Weights of a small GPT-style language model, trained from scratch on English Wikipedia: MLP 768 SiLU, 13147 steps.
Each number is 128 + 32 x the weight over the matrix's rms, rounded and kept within 0 to 255. Layers, rows and columns count from 0. Numbers have three digits each.

# up: layer 2 MLP up, 768x128, rms 0.0648, rows 527-626, columns 64-127
# down: layer 2 MLP down (transposed), 768x128, rms 0.0646, rows 527-626, columns 64-127
up527:135151123108135141126143195111128152127082104134107193098120136125125150136154112159141100181150139097123139161113075089104160066157116115087139124110090120120145085092090094132148100203170161
down527:105109117105161078177177108121131167143149161129115056132167146091162124067114127138158097164080107106131179169151120115100090118124103125100122149176149154177112125105152149099091087082151105
up528:093216199174172164105133063148152136084121121102141125122098137154138079113083117221138154092149083206169130094076122090127088120172114117144189097144172125153133124125114157102110158136121166
down528:114161060149098137102147144142166090121092152162149143080150170141108184155136154098137133084108168149105075128190132093152094143085188165121176131182115086097141147098158154055161172101160153
up529:083128123161105117125116183170123138117090159194083165125084140142134096164136062121080123106087152164112179086136064152120171032117090125194022169126135092157129060071061130134072173142180116
down529:135133071123136180153137143147090180140122097161125124138165065100155077109202156109169174081163130098085150131023151134109123201130109186175081155104102123110113100118144085119148133132157087
up530:120066067071209157121173090109126080156119133198130108105114120180138114062075150121136103083173110074103117103127074164145149144209137147153100159123129129127123185179123090155186098173141148
down530:096124103076190186132131126109092112168142111105111084115085105130075144164085155092127098096151127118084126087158108092128060120210075142176114131107159072089055144106082109147229139156191132
up531:090148127120119127107179159138106136169134146140189086145134076125157154110125071113144096110174105173147143138120113126060169096135098089119168163146134125105172124161178122168193135166153131
down531:141113115149185129149119119154141102119147143089125108142121206091108134167093126182123138108098177139109104125136161124133138115176136173095123165098180112113064128125153117111096165109136125
up532:112162124122125164162159069067187105164120089101121113139185143185116164106158142137127119131132118088041135096137137107138168109105106118139080097148149110179101140106161153118112127068123081
down532:103128124132105139053119137092034176126157168157147115136091102117111134140082113139151139164103171167180106102110147203149096122109121123112143145059090161102127119174133135165118133140118171
up533:120179155159160116152137169135123105100104096166133114138080141135121190156139142094097140100158163117167120081125105143102083119138163077139138105112156125113117131084116065134177113133123131
down533:157086098114161162122082133149114133143134105123078135157098162149123067148129104157155156163094140109114077177132153109120134155158145176194073161156099097171117142145107163124097142136139110
up534:095192155139089139080135118140147177127145096112079106125141090097162098109093151118164162166094084154155108149086174123165102105099106122103145105146161144100124079161132077126179144125135173
down534:137126132120170082135134106106125102112135166065091166110084138169126126122152186100106126063157173139161111141116118138145131179130129116190136123164103138164114150099088128159148131114166095
up535:160134104093133144171129078083103152101135114153163151133087133075172145098130155083109090081105131100138146099153101165115135125103198111154100145143051080130062087094097092141173161115181136
down535:151161156166112100114064173106126137153175150104133144143151125172095129123100136174152166160124107126181088127188185097083062067124161117162116147175130148121154170135119156120132114149055111
up536:125168176154140112085186202107118163152134094113106086146142156155157077157111075083110140138119145171105169186137092109075151150122189088142048099106143035150120126115099116123178125088089107
down536:038206141111071132125094048146134105104107102123093131102190110124118180099135121178169139130141154155085186097087165158144129106159105133104126102193132121137096127086171154125059101101078114
up537:166110121123143169148105120088094146156119143117105098132135181156072113116147086133132097069124122079115121151167055119171142150124168132188113140180067044146090143079135143136142090168138207
down537:132222155122095091111147122121154169126111141128129126144128104106185146131107158120117108169142175139172090150170207133101155112100076140094124137063159184101103113119106108145129162116141135
up538:107162159066199104153188098155155142122141094143121161090111163126146170099102113112127171162136155159133132181151155081166190160120150096150112093160111147159091119147141144122165175132148122
down538:155130071128083162085068125128139148081106145123110071135121126150109088118142073114114122139122121113158087061080125157106080111153171186122173162125137102151108183092109143080114128093114115
up539:194109129091111105129107164118188121103112093110093097137133126127099152136171131109125140151135112145111162125159099116105150133113110112123050170110128159172130054104107055143160142155118160
down539:103082113166123118138144122117094139101106111128109161124158141163140170110129145113155088108112154126081133126084128126110097134127169109105168076145171132078124162095179211122131107111151122
up540:101110074187089083100146096114053091076107088156105091136127165123138057094177112167097100199145112106110148107152167091138155095078128156172133159167153138130171092152128084112157107124127125
down540:051061076133077200170172139115094144049137135137113092152153108150139120094216070088112163114103129111233117123106124030135138149137107144169060129162160126171110154116189114127094152196126121
up541:124141137131138123172182132200134131102179134147112174107107122125080119163091081125105118129079147119128160123119161142182127136114118097170147142112157145132103160166144101130132154134121114
down541:142098099102152124138147127093132183111099126096158117138146142144182172086181109102176126108147083150114070154087049095075128140178127153098104124140089116186101125114126130100137081162141095
up542:135091121089124124076143198100088088146096141106109093104129153145167109072154139067132180156156101124113143145086120170139091084081069155133083150134153177099108104123061093155182122198145126
down542:088148082192133116120119156117117058126145095133120081081071104108186135110101168082113124137156103176117192106116162094179112174152126132145098139102091119096119100107054090100128107145120119
up543:086123036173138143137102141078092136089215098141181080109148140194143129154122094147139140128163141116142110114172113110174141065189120138142117148159110051148119163154146119122145119135166145
down543:154177190095146118134165070182173118132000067128120118105143099073127134102116127192167166159091146158156143107170084094139132132103136155055137128112118171156158152126090099131169104090136102
up544:136132155123127126095100125067116127140091130115123119095196169122154164065104135100152157120122096162091150108128085161065110116103111150134135102170146145164111086070116093135150170095120137
down544:101119093151163070166098138132125138104132080146116148182076025115129069071139105126136113161111128125179083130162116152141180137171153064116138182128116105075101073148151199110126068063149069
up545:111163171157091172104164101119168084147149086125146066091131094106056137145114144141078174117110139150162170173135103107046171186111105105099179086120074155165104102138181131134176133147109163
down545:134127170103125158131161137069109086111085114124135168119118127174127142157172118172090107124122119188002136100166154120136083096062126123146121149163132149148158118134107151155086118139146084
up546:112169108128169139068089081124113096090157148106116179077142127157103119138168084129140129133097124120183107135117115125146083131152138137150150115057126189079130164133157098096197140073114093
down546:161116143083126074121120072120130094128151097154019147140159039111088088127148113165173108138140169179136131118184138151091162128152101102141192107113153089118057127072095086125148151182143131
up547:112120149049116069136136137101117074118078121100143130087156097175146130122118091175155086165145119092106157125087140112100110161102155093146188151212143123125081168154108115079172148086131067
down547:175123079131132056109126175000111117108121206090107114158140108090176201115198197085098126115160137098101140180152099132138165149180131095160099122217150127037104114119022047090136098161152118
up548:147090117130152156071146119085097130111171123096134140086073130142080155077086150107125106106110102153081132113137171178106132101123137136078166136133120138071147109109140156181098088168181148
down548:074078111090089094119176214082180132104086093166095122079106169058134125119182161115076153145150113132169147098108084151169107143163111101189087145138149113157080136130093076097157179142127130
up549:116136162191097065094150087111116096117152111140172163097091118178184143137150091160149125165146152125149126148132148106110087095054102084122099100155152048091145143136110178173176171149176155
down549:131111110159097139102186061047109147112127110173165149070055147097186100107130136105095111112116111104144128189233121158123116134110107148168141151175144104120131074130122133130164159100129088
up550:166145152174122155115139128126119094143136150118199129156146112155092121156132154070121154113107076109102080088113184100095135134145126112144107151124107140100124055096155135052117118123128151
down550:124118117081160144188125093122106158167139177188097179112143140109136134121130087158163132162148122151200128152172108154140139093102120113166051113113136155121146153078123114157150104105151072
up551:100107113087189076172143102148150118104085129192147121161147141171113117107080132150124199146225194139221115157112099112126083084099063113159133126191175132146112076184124115119152125105139135
down551:099124098147139118103176110065069084113068143191125116102059121173062116116155178111088192132126087141107156142178148136136177115178108157143174188121127113169106153161142114106134176059130154
up552:087104165164134142140092093140122119146098142141113190129149100067149113123151105108155150075144105147125111114147108104118098126058131138151140143163103163168168146122126162106116136118147112
down552:120107133151129124132102146137095147083114095099151140142183132142178145087114140124102107130052071165142157133099137106160137135098148101150098124175113170120120115163157108093103126150112066
up553:144106057125107131142091133085121057086144182110063156104187111057143161127164107133132127162154098110107116167164181141179140156095181110074149109120091144133118115122155069102121089110150183
down553:124148137107110147134150166191118161154080118150167109127114097121144117109118125133101128141094156163186142057109088130085113080119145129134131128085130113092091107123090150126077173151145106
up554:120211184156089145155115093117140098166124182127108145110173147146132112126130065143133108148091149149105114100119077142171125108101133077095142132151104104092130184161143128131095039117134146
down554:131142138147127147168173192099160130112129123070166066146095153166175128148143167114110119105079070101120148164146121082073116180106086147167126123106136201104118088150118142148150152093119114
up555:068098135090099141143119167121125082151113164126136117110120072152129125156108119109093123128117169047197139135119183049129089125190099159126142114168115124136111152156132117067098120107143145
down555:150150160171124129116134091146133147167100150176112138134102172155056158126180150133150155119105112184109149133136090183120137129116150114121128115108083134099108145117072123186160171169105129
up556:127185091123141141152158102164074136102159107180126129127167080122131104167176115164133070128104124124148151151173161165136091107152136123169131107097130143119046165142109110093122091109127100
down556:141123131157136170130091143099121159154132093146131128161160155120146124112157109098108141186091109136126159094124116090112121085150150123083097094092150124160180102139117158104136090168151126
up557:136124157125118176189162101082119092110141107120181093102147160125109162155127184108161088095153150146062124186095126096124129079166099104131128127138150152131146134133152137120068153139106178
down557:125138176083114121100104091189048113069113114135150111130118131111147106150169100114114060112117128103130102092135129216143121167125124250154149101104078092157112169118162085153121153151077120
up558:136111129140137073099203200140142102154151134198130171150153091153140168173115124165080084124167169175107142106115114121156165115153119124106189091108090111149076132130136102114123137174111141
down558:124121096152129175092115082128105157137136125095196117094107141098132096140146148132125074198187135113099103144142148081113171147067189144103144123085101082141150067106126119179146107116159101
up559:085184173125161103143094120119137124131126131145083140155096099143084093113077106092109110138130165103113117109095123121189117083190188112120134077108093112177126139136174087092155091124120115
down559:112162109064142160083094188115186141092124090132093128133171145098146087092108146176143156073137002119153168095071102152114073089139121158103062129165121195122129140097150120143088150139135138
up560:130058128093108107152104175106162056128142169112096187084121114209108137080151157164151149124091117094104222097128075104116130160147120149155119145119108118107119116130130161156111124154088125
down560:140103150148110142169096131188059093118101107080137118138073089115132107109086137070116104181161091153111123132107100121101126199084145163171158093128110119127113116115126115160125048163150153
up561:128130142159166175118110121123122106140157059098125143098083074149080114096083091161141131130152162067086095131106121082120114118098133119184183156072075159047140188161087159090121151174137132
down561:129115107167150159166127099140182159154093165208173118120165186152128118144113108131117124111121154110158139122092170099152135126073151094172143101155083104157077087123131091089083100111124066
up562:117119085158121131164091112108135118105113100082074145084126103144124135124114139146150165133174079082097117151166134171134124139153075117140108152108113138101150112182115116145131160129182135
down562:105151159116148089145142180147101120163133141151130168139142129104142102094160151112148085108125131136118118115136149080142108161041169126158130118107108134159083110147163078105112157094132118
up563:064109183148097141106168122111128123073087144099084121106148109119144157122129160096130189119110128182121201160104091105053155139143114126174127078119140083093170114110123102157183149104133124
down563:175169091122135080077129049136109124143099126228098135108102166089145106126167157129179126126105130067093133142146167121104108103051157134112147148161140130113132073151125107061120066128140071
up564:147178147102148181210120157167149106124080085169120160126098098183148123090099127154121153078144172174129100175146129126109145090159164137144113099127120095111135154107079126169177135097111117
down564:130110047060136092105137154088130121108088185102111208115099111031119091116165165115172106119111144124123176090120115094151086165117086121122177141175117123132161129084150097079122114126111159
up565:110178115161154089089089157190100086107086133110118103176100190131137085143087136108125059137109116114127075135111117132103163101138113066176158165139122140188101150162043070104101148156119160
down565:119125101199122114116153133187115062120139094124140058166109090122156068076102186150104170092102119160158127151181084122150149125116161133164125104054086162124116144165126071111128141151081172
up566:115155138132130221107165161106088103078180122109103092109201081163088121155110128168138147191142108112133211138098076170146134154089131171120161065123142125131169087143128101195084092172146174
down566:082064123170118103112178147110150163122148101127155137096178081134169132050164115145115110106185136096113168159127161075148123071077157107239094112146129123078142072147138165155112135169178114
up567:109144111081148178105136142131154123157072106142123103104174184171075094152137165108168116105106127155116095086176117119158153122192114151133152208144117110189098130083164111107133111162098131
down567:133099072189147122105081144059099170131153138135120132164094094101144144125121119108172101148162155126121034147168147147122145058119103111120178152170143149112090106158067131136172146112148106
up568:147131071155179121163147150107111151135132113118112180054107114145148095194160113168188155183149139103117142173127066147120123087132135107187143133166107078138119128099103091174156191093096116
down568:140092129139060107117105163153130157124123155149138117161130114068122169072080157094123125093106147114163092132159143133142130167131088125066130188106222138115100106133120095091118036153118105
up569:154147069127099184156126128133088135146132071152082169115108126117088057082157108135124218102103147150115148152166153127141157127191120179090111080093133092159196143177169119179142166107113166
down569:103185174104162103085152115110114143137152139105184077106150113111154110157112188116142095112114120141148090141088145099135112159104108119160129181172098123102133128145130130034139111137124117
up570:074120124141148174151202138124099135133108093182106106125180091148091074096106153123126153119122105105132123097123098086102117135141164131101153145141173132124140141172136143088182178089140144
down570:134164181103140139153040101134119082155172157084150131136077171137170137144168106154094101137085158154142133116127121122161203175122159117139062203149118113139116161100110084141082092116084150
up571:137118159086091165157147147133092098113107156095183151073144097116125119148116172115170151148096108171067145114110083117123119087135058103074093160143138111156120089112101169111087122088094179
down571:113112118169135119114087086133142129135155113133068137174074138121128093069103125158061133125146132092147096135203177150148127121183181099141083113133122129130170146077157079146169092147128066
up572:154142081132102113122079141120125111196160131112039245126127103160145142151153121161148158136143151119101180110085172089162159100189084120122058147125148151175118168170052095169223204135163158
down572:104117060104150226148118108145031115144120166158148104109102117132084154110131189131194097106106171079128129075128217133172083151107131144213141096157163103148145107077075109138183148124208158
up573:067105177106125142108167136070137146145153109106075120109120146098194085105139149086112133168147144125101134121126148158171097084120162117179080130096083144071191116144093104093129143158149144
down573:123118117077189108164147169084191097109155102147090122165167110154088146120108146094108076153181109097100163149115071118193127087072124096099100111105206146093110127129142110168097141161091149
up574:195153149131147103159166130136170107132163089145135200050154068173153110068138128192128119181155177112058090159102206176160125117106137117204138169127155156171189038141085114149072137135097101
down574:146127141165110130152147197133107180080109160165069098082139106144155099142101110130095181105075101143132125081042078141126103113134109096112219104102129118161062143123131124148180125123138194
up575:098118109149118119091082088127130129114145103103105146123091128083078111150110125111137147088124071125159140138216090047126177127124130132098114161180097158102114090119060177063106081118102164
down575:130160142109134092159136179155131139134161112125132117172109189168139139086118117143126116111176120112124161141096109194127135128130128130149185075035093115107152111143138119140105135090092148
up576:132114139046140088107205125105119189093111096123078106120126148072071145129129115156119144071131090110134121115126105178118142074139161146126092140210083117180129146115092131096134119123113149
down576:113144157211125130104066089131109110136099136170145163154148108155105100089102132125108150182106174155084181126116116118151113148148074096113147154094182172075146126114100121130132099073133101
up577:129129169187138042079146100082093106094052111123168117113155154106160147118153114168125092188161154121112132213090212086098118114117133101128124108177122131124132136136123082167140198132130111
down577:075141108069092170109108165063133165078140124080143129099195111158174111134087134108081165108148060167053131125148161134134139160120108139087181128107073075162128151105106187118101134126156142
up578:109154117197148160144164072082170152129094132129115123126094117105136120154114089130222191088099097140117140089177077093129124130097095120134155122138098130105159133162147126140087105125126145
down578:130079162047136087173105158133151102102099147110134135136161140146148128134150168125060064144186164103132133141097158175125140140151143136120138131136117169091102124118175129118155122146110099
up579:122172083116110124062156130115184153148159059154132197113138070151075167101148098204106122154137027127105063083129111110115137097121093124150156137200115191136161103183124156109081160130104169
down579:148106122115134131123164098147158089096126134169103151154100105207088180082102132153114087193108148077121070146142116110148143085104168083146160064171144169143151102137125190098121191166159114
up580:142165145129171104135085136124122147117074176128112131093106169102140107112120068142129127126131170128093139125135192143102116142183147142148123089114141119113165111117135062153110141161135129
down580:095146095137133133097151130094122159128199139069161129137148143158150121139084166103106128174115103151119104110196133144105121114113138102110106107147115089140159166130090183103155142104135091
up581:084150135144059146119141169100156111082142087135160160183154138135146090115092083134113125150142156147186127114123141136069151091101095126140158138165097084147064144165155145157103105142123140
down581:104163090113146084107078067107100120107136139162136136087197149122182132159133146147111056057137155122114128100094130128124057094148149106075149094193172154100166189147147220125039119116139084
up582:123162093150145115081161153070153092095093066127155114153168099066155100058162150134145122110102147124127124126125162180085102126187083130106200093187199170205079134159158098151127076119117149
down582:179094135123104160110100102205167131149171154165084145134096182145125128161149160091145166132165080160141133142120119099126127138158148145121089111162063161078179105164102159101118090136136093
up583:095137167156132126100142154163173133107106100118120088151188062087113129134094135134119095170139106173119140120121121098157125092168096125142156059110147082085121114119121129098126161152071146
down583:167125106084095109125121104120121125166155156102093120190150130144145116122114188083053117108131204124182135129127140112100128099098135138123137105098157153160142170131122126171145115177128139
up584:082098169147167125165085190131126093105147092146183116099192109167066186177143128082043135132132102199102181088167194183118138117121159106111110122163117095156124084084113114074115095200116125
down584:086076145100083129117075112156129057141116073145106098063132092158152161185124078085128080168149139191070134080054090191082161112122171138214168059116126147153113149135133103127059073113077104
up585:091162109144178198144198152114125133158099152111136106110141091148161194148130142064206123172170134106080141157114115124116161137140130153159131117156137136166160078151090135130115097094093076
down585:129122136127091092053122096141137136080155078136153142144084125095111111052132088163101122079117162151213098082131123133159187139175062080146157127087134095131085134136151160133188125153144158
up586:130145122157099070193109168107121132154054121149137142096119132065106120095067172070101137156141192097083161117170138202155115173161079123141146080197081109192114140066138151098135095086145127
down586:087089049140131170054114067146172098096110155111052138172127166116143095100112130159125099135136179091125111121088123063164115144184132066103090129135119138104119163148171127125166155163079116
up587:129166128124180094142096173119093111145144144163118132116101119135163163126102084168121151129042155135148139162182105072150116105130111138157104127113138157246128160136154117124156147113158164
down587:102159112116193177112127161134099164119152138132116146128174091116140127141186096184164152106097162146145062135134177107134142150092162074132119076130148082125147083117128147146104188151071104
up588:143153153165114151114084080181105128173114137146131109132099151152128128187093141104146082149118110136106139144114093121153088148090061116092139211124162155135095123150114093109114166143109142
down588:135131135131124101126142146129118157146136126086124174063121096210119094150079096162136130101114130123131139100089165112106121172127143166202137079132180094167183111102126182124142102103092095
up589:104108124143133102121172137094154124101131153036201172086135070164146079161124183107137067205138071182128122088115154098141120116105142105187105111148147127143039155141118139171110138132141164
down589:112133134186121143084177158163150123040199083095175192121169101136087213111159136144121112136119076106070100104163087084093083130169145197111255141087159154116171171113138089199171136134116148
up590:071130135115118120097156074112126123093091111192151149157120112115167071113125153066157158098109150082126140189122101176056124114121118102154083128144128094067125058137123125193155160125166101
down590:095116103099157096123209164067106108217139118170128195082118139179070144116110117197104131136171071136122170104141069108169134116134109133147194144159079132153100149133088056114139188136169126
up591:143156120159082114157143151150159160120109096129080109139082134119130085089136101135126092105119146089119125117141138049100082193151099111110129127145141058121067155185110102110090095129135165
down591:082092124108155121179136088081097127133148185070113125095134126174186175136159160119193148144103142109134122118131111143123139122126168133081133107114114152116146117092154128144111108137092159
up592:089062150176104157145170080115132082052126150141160129087176120178107172089117178169120129144116147139084129152129153182093083099126110117161121147149130167075114046130100168170109172183112127
down592:158152160156125122136100166159120156160105123122113212095167096147082140133141133063150110097133175127139175100158139092109141153132152142158155175127098126172083151157142122100135124087149167
up593:209119118120112128103157123144149115104127133149139139091110117113171155154163154141217095168074154141128141151135159119095139138081138150142159063115085108077131136123060121099176157083118143
down593:089144081143100099161130178106093125087125141092143136108112104169102064134076104122084111137146178174111145134199107136137095158106074172107128177072137116103125122147162134147182112146122137
up594:160144083130095202101136126143109113117127131086098162124143096181151102130132114140123118105108102104130134164099080138137118118142135136125082108158095110171183174128120100112164139131163128
down594:132156135176157090122087118134137134139127142114103175113128117101095120124145118121185109173130131164121108107132140109138168098195139075141125155133179109124115066143163138073123130146159113
up595:097136102100173134137164099139126112113112160115100092157135114108107172088215079038154132132136139132136152141110122116131134134144116113166173131144138078060081111090119134090153113168122112
down595:100070120122132125112174144138136139144116094129111156094156162143117094161079150140178110138148111070100154126111155159114128169133130102119152128122112148186133129141105139196092105098172093
up596:142128110117144123136152144122124126157139144091134119066167055186090106165105104163141157156098170164114132090117134106132074137147086088105119160102132122113193117126114113080126152077156156
down596:139163121131166155111124120150110150153044104174214081190116154127150115149154117156155107032132075158093190119156075147104118133154085148172112146157127125139145096117143152107145119162156075
up597:106165095106152124134151075155141145190123074159089156139188061119110125110165087156117148141098152081091104141079095130098147185117076113132115137121088090167192134167099067149094126185149174
down597:150120185155178150142115142134115087131133130158124165115119142169103132169115160119151135138112150137099121139125095117180144113125151169079133195154090123121109160089175180130089089065201111
up598:119131178091158135125127106103140129146142096116105059177086128088081080144174114116103120153146131187139136111162172125082184125151152150139108090122179052129108147096141087103088144117121109
down598:101111150149109050132132136135174148144061155116164157181161102136150173103112184185141061096128093148106120166160128183141143130092110073090103106162114144132092131099166118122183157109153097
up599:100173084113136130165142141103146142127161102126152102057095145074104146140066113135160101125134116118150195124122157077149100129158082164130094081121085129135118088134071171113116108096049116
down599:145103156159060081048140126164145120125104151078161190153125130149125151088140082173134143178111142103155110136154101126113105081175181159106117110114138157147162147136126091110102139116166167
up600:134130102081103113176072083151161142105150141111078084098147167061092095126113098085036128126147052124148149116192099134108153077088032068125123077146129113057164069166113109124057104176075117
down600:086064064078168110209169079084192106100096077181136142097158093141137043190120111176110141089143148155073143070208135165154047155078111096161106082215074173105101114156177068113082080067117134
up601:153151100144102121086131121152130116156189085100076128112184145105129064115132103167107203109120087165128156159147124103097099125165112103085134205147103135130082067145120128116101152103121121
down601:127106162139135153195132141137144078096094122132169144082075135136138138103106152107139134106141099142151099158126123165163166168143135125230166099142143150175162114166146121158141128148137101
up602:096135130135137097085099187116156100099123113215131134128157136137101120066132094099089131097200093085110100081112123103134158069129194125119123100128131182120130085100097148080118132156118132
down602:175140137141140133143119130106147193123111085142149119199129129188149124207141156153144072136142132116100123120085130123149172184149173137095120142069120149189149119119089094114174148112161098
up603:112106137169123180128114115082184060151129106161082117127089148140119146209144133145128113073114084112118092156160138133117130154103080122126137122079176109106112178106085130190100120126135141
down603:143139116168144142115127147183145170167064169126156154131163132124171114061123126109120115176131114124199105163058111093122137132137146159130102082120157115121113081148143164124109094127107105
up604:105095132197088070108121165078161143094078129118150117075050164066100127163103151069173123126160064132096152100148129116169087083153105112124155142211139139145099197078128108078112140109166151
down604:111111111131144151121129166065090102059119082120120166121116154025134094097193181082082071063204119180100102090125096156181133112128160103139116158221092140153110142092113161165125197161168177
up605:129130096127177136150158152141137114115162111138144148193102100156116107117101086117160135137126120127094103160152146098122045109105082115174088108154118044125091133197148140133161115192104154
down605:132142123121103110146061149099102124127127144143077057113104152116104182147130170122149096114128089059126089104128105131090128090137114155131134117111140172090112150141168108134087136136060154
up606:092104081132129116115117167107138097102165143136179181074159109049085105140159110107107160108123133162106133176119155085145075146097136126130051118150143108092156123142146080116120103201141165
down606:114127082177152081147085123134086078131072112118083119168161093161198109062111138134158077131127111157131135114157108177107084102131058174084103070149135111134118120140082140140098107099077093
up607:114119075078154091069162153152110084141113158077140228126064118134114129155105124135158110199074125097110178142199097140136100128109168112066125202112099085076184097141138125153119119186116111
down607:071105142095157113187073158184145167146083110172147123078161064115048106138106076087145178135193107146114142109117147088080182131177152150127170069082105107096110124136122156119153116046109128
up608:081113115079096128113129149112075110140082049112129126113159136136128110109145176097114105111146190098136160114130133112099144195098098090142087158137167115154141106122164103166054172111153099
down608:112156189116147129137135131172159120128202165135150164128054131129098151112055071157171089141126085140108110127123098165185121110143141125102123132138131126132156153184110133130163116102117137
up609:127153107196139172142098137141128158098101102104187111152100060142102115173103125126146092089098103098088134131100112107141200127104148111116113187120105113121146112153129137143140108076106137
down609:128108105139148052136153173128126135071140074182127155145116165156114088092146111104161112097098204127107177141145091133199130174136160131087137086084078097136087145142112101155174122179152122
up610:158118123128133160098126109116137101137142150123082114190172097158163058058124127086113123109111137174174129112143107096082126135090144139133173197159102114123059155138164154117119120129141164
down610:117092152161135121167141160123131156135108131102184162095142148116101167146177156127109089140138154137184154125149164152096132172140165121163050040203130160213182119057140119092101136116124085
up611:110117123143152139131120107125134135116109094057116091081142126109158093138064168198130069138101115097162099126197172106153110094110076099176123118112090159114137165206101126152140169172201135
down611:165077132076112085171159149126142098165137098181145136122164166174148195113147105097162108152136148087189124110094113125109139123112151138079117108158125116184125109124134141121145157082093107
up612:162196121114095171109145094148132147084094078130119153146062103111113107189115141127116127124130083088120151137172114107093105092117126128118114116115157172151105117189152077159175137123138120
down612:129128150108132133155075148170121175143154162090113134109169120212116120084133129063136111117125135160073115136129075174120152152125124151100133089081122123153124173093155141185126176090137062
up613:122134177130165105067123158098097081094127121132173153129108159142136170159175150138115144110141157158085094115161143140127159152123159087125136132151096088129114143159108096088159089103034153
down613:096123130064135144090086125123120057167167125130123162093180144135143018166140141150105170184157088194115118144113117113137097092182120162145105107153150095120088105163100168166107171134144181
up614:155069075148148160185140128121113118095106152193110129083134177117083138188136080115089129170125119054136176143167125165156101123126116091171137156083117085185121171131133106172126109142127154
down614:134145108122148136101121170183189144132127074165136126133158107149114175100132174135172035151065113154147124093053103097138148132116168150109156154084096146120119116139116145068120161178162126
up615:152178090099153162109102135095099130071103103127128162104142103107144127186172107135097144110128123114168146164118149071112148092174109139136119106169110166156129192092160110168196142147100098
down615:141068136116163096105172113133176141177152180089092130143161122119114107048081135117130126146141124137128127098150180118136122132058116171135155152089141103143143086109100141083141146137128133
up616:160152150120111137142150147145123118140116084055131142104090134156142046170165121125126154116113202110126099116155164124130184174164115121134084097113125159063091086152142089112142188119149147
down616:085126124145171176155187124143082126109146113115139123040106110084116145129129111113171100116144124125181168208118157137116122154111141121106140143077140110118158124166097089138153078167155110
up617:113079129164139158081123126149117111171083166115118179120084103076114167122139101092130108119122152125113089166130102121111085121116173085081159129114124127163120123104144116090078117124153133
down617:190157096155131108122154148155131142106108175129097054109150104090078165138110206123105104180137169159152132093183145111082130095104098135088117134109117142120121142142083119114117117118135103
up618:157134140102087123192063119116122148140114166105170127075086137116158132098103058161123117125105100164078096095143143142183134140188150124119104095104100164152153201167156114165080126115115147
down618:118111080168177150060193136133106132099106111149110129149119133090099152141166131117157148185120076129145122194091074113096074130074123110113111160154163070126149082106117168127127085143177122
up619:153140194126160155122131161091185088139096117091100129159115153103162137096154092128160205060105115135147131198174123193131157126161125099154123126182111149076090128135126137125094178107114145
down619:077105127173120168144136098116100109131129139147088114129140135095115173092113155128118083132120131130117147103068130084121132112127090135103093117086176065139168128112171073128134117184082138
up620:143174126162196122181153130111150129169117102139157129136153140105125128142175121126116085111188105136044098107174119143127168132096170083086150081173092135110112155145193128126135112105084179
down620:099111124077131090143111053066101148136129135092144125129128161090120143074135123082128170137069133115119161132116119110107143123143119130171085134096108131087178101130139126131156135119141126
up621:113137083147115104078066128133122121113130178099183102149127120151170131144106091147118112168126084118067113152146139133166119163115100145117140165086122130167133216094126100069109144164189164
down621:122167144113097121164172142145168152172116053114115205123159129158136148082161141082154176139138124121178157111144111118098087113142169133139125104155158151097145055127153147132116112139102131
up622:136114066134147116136109127097125100095148106104139152093182131126117139123105100105123069156087119169072176119179114107161105149085113135147181125092183162109071078100170088125066122112104111
down622:118127185118137134152191125138117134066126107109141091136109094134167108137103164078150130117157173108101139139128110115125086131112111165024085168154092082175136101098177070090106098111127092
up623:155122110115187130098131147092150136108209111106155102119143140127168133134070060089130146117135101147045144179202149172126143139130165094126151115121117145133156219210115128075114143112174131
down623:144094168090029162133066123137101080134150149180089103197069194105185097153181058096180171097147092054164117139113148085127146088141125180163115094090124107085096045098115117157098146149092166
up624:141071115158123102076069093093095117091077198183160139115123149109072105131089121054163168070101092192142052164153086135156136106124134167184189161150098139062085124131106185133120130142106109
down624:143165151160190120121108094084165128089107099145138164108085147125148133086135123143097115172126084099118138163080142192117124201153142138053146076125122164109098131167122085108127114155188139
up625:193144145114106196114114104093087104158148167083108104085175127118132106123096118073106153084129105144059183122151164164140169198071167083150087154100122113152135113097105133095181131119170197
down625:144142123100134150170122164095097147178162075150144079095063187124157146175121170081152150170098137175195143095159107117147110103156089121105120126090140131178122045144096081128136126108066102
up626:142128137117070094190062110096098132095142162099103102106077115160111081138088162171146129156140131175136144121135219124171133107134145114191154141151150103104104146161117070131129167160125182
down626:161100092099146143135113175128177127121085121129114108167136163112161147096172160120038168144122047175110124140101126133129084124154160155122109149132115175134136096160141203134138130086131093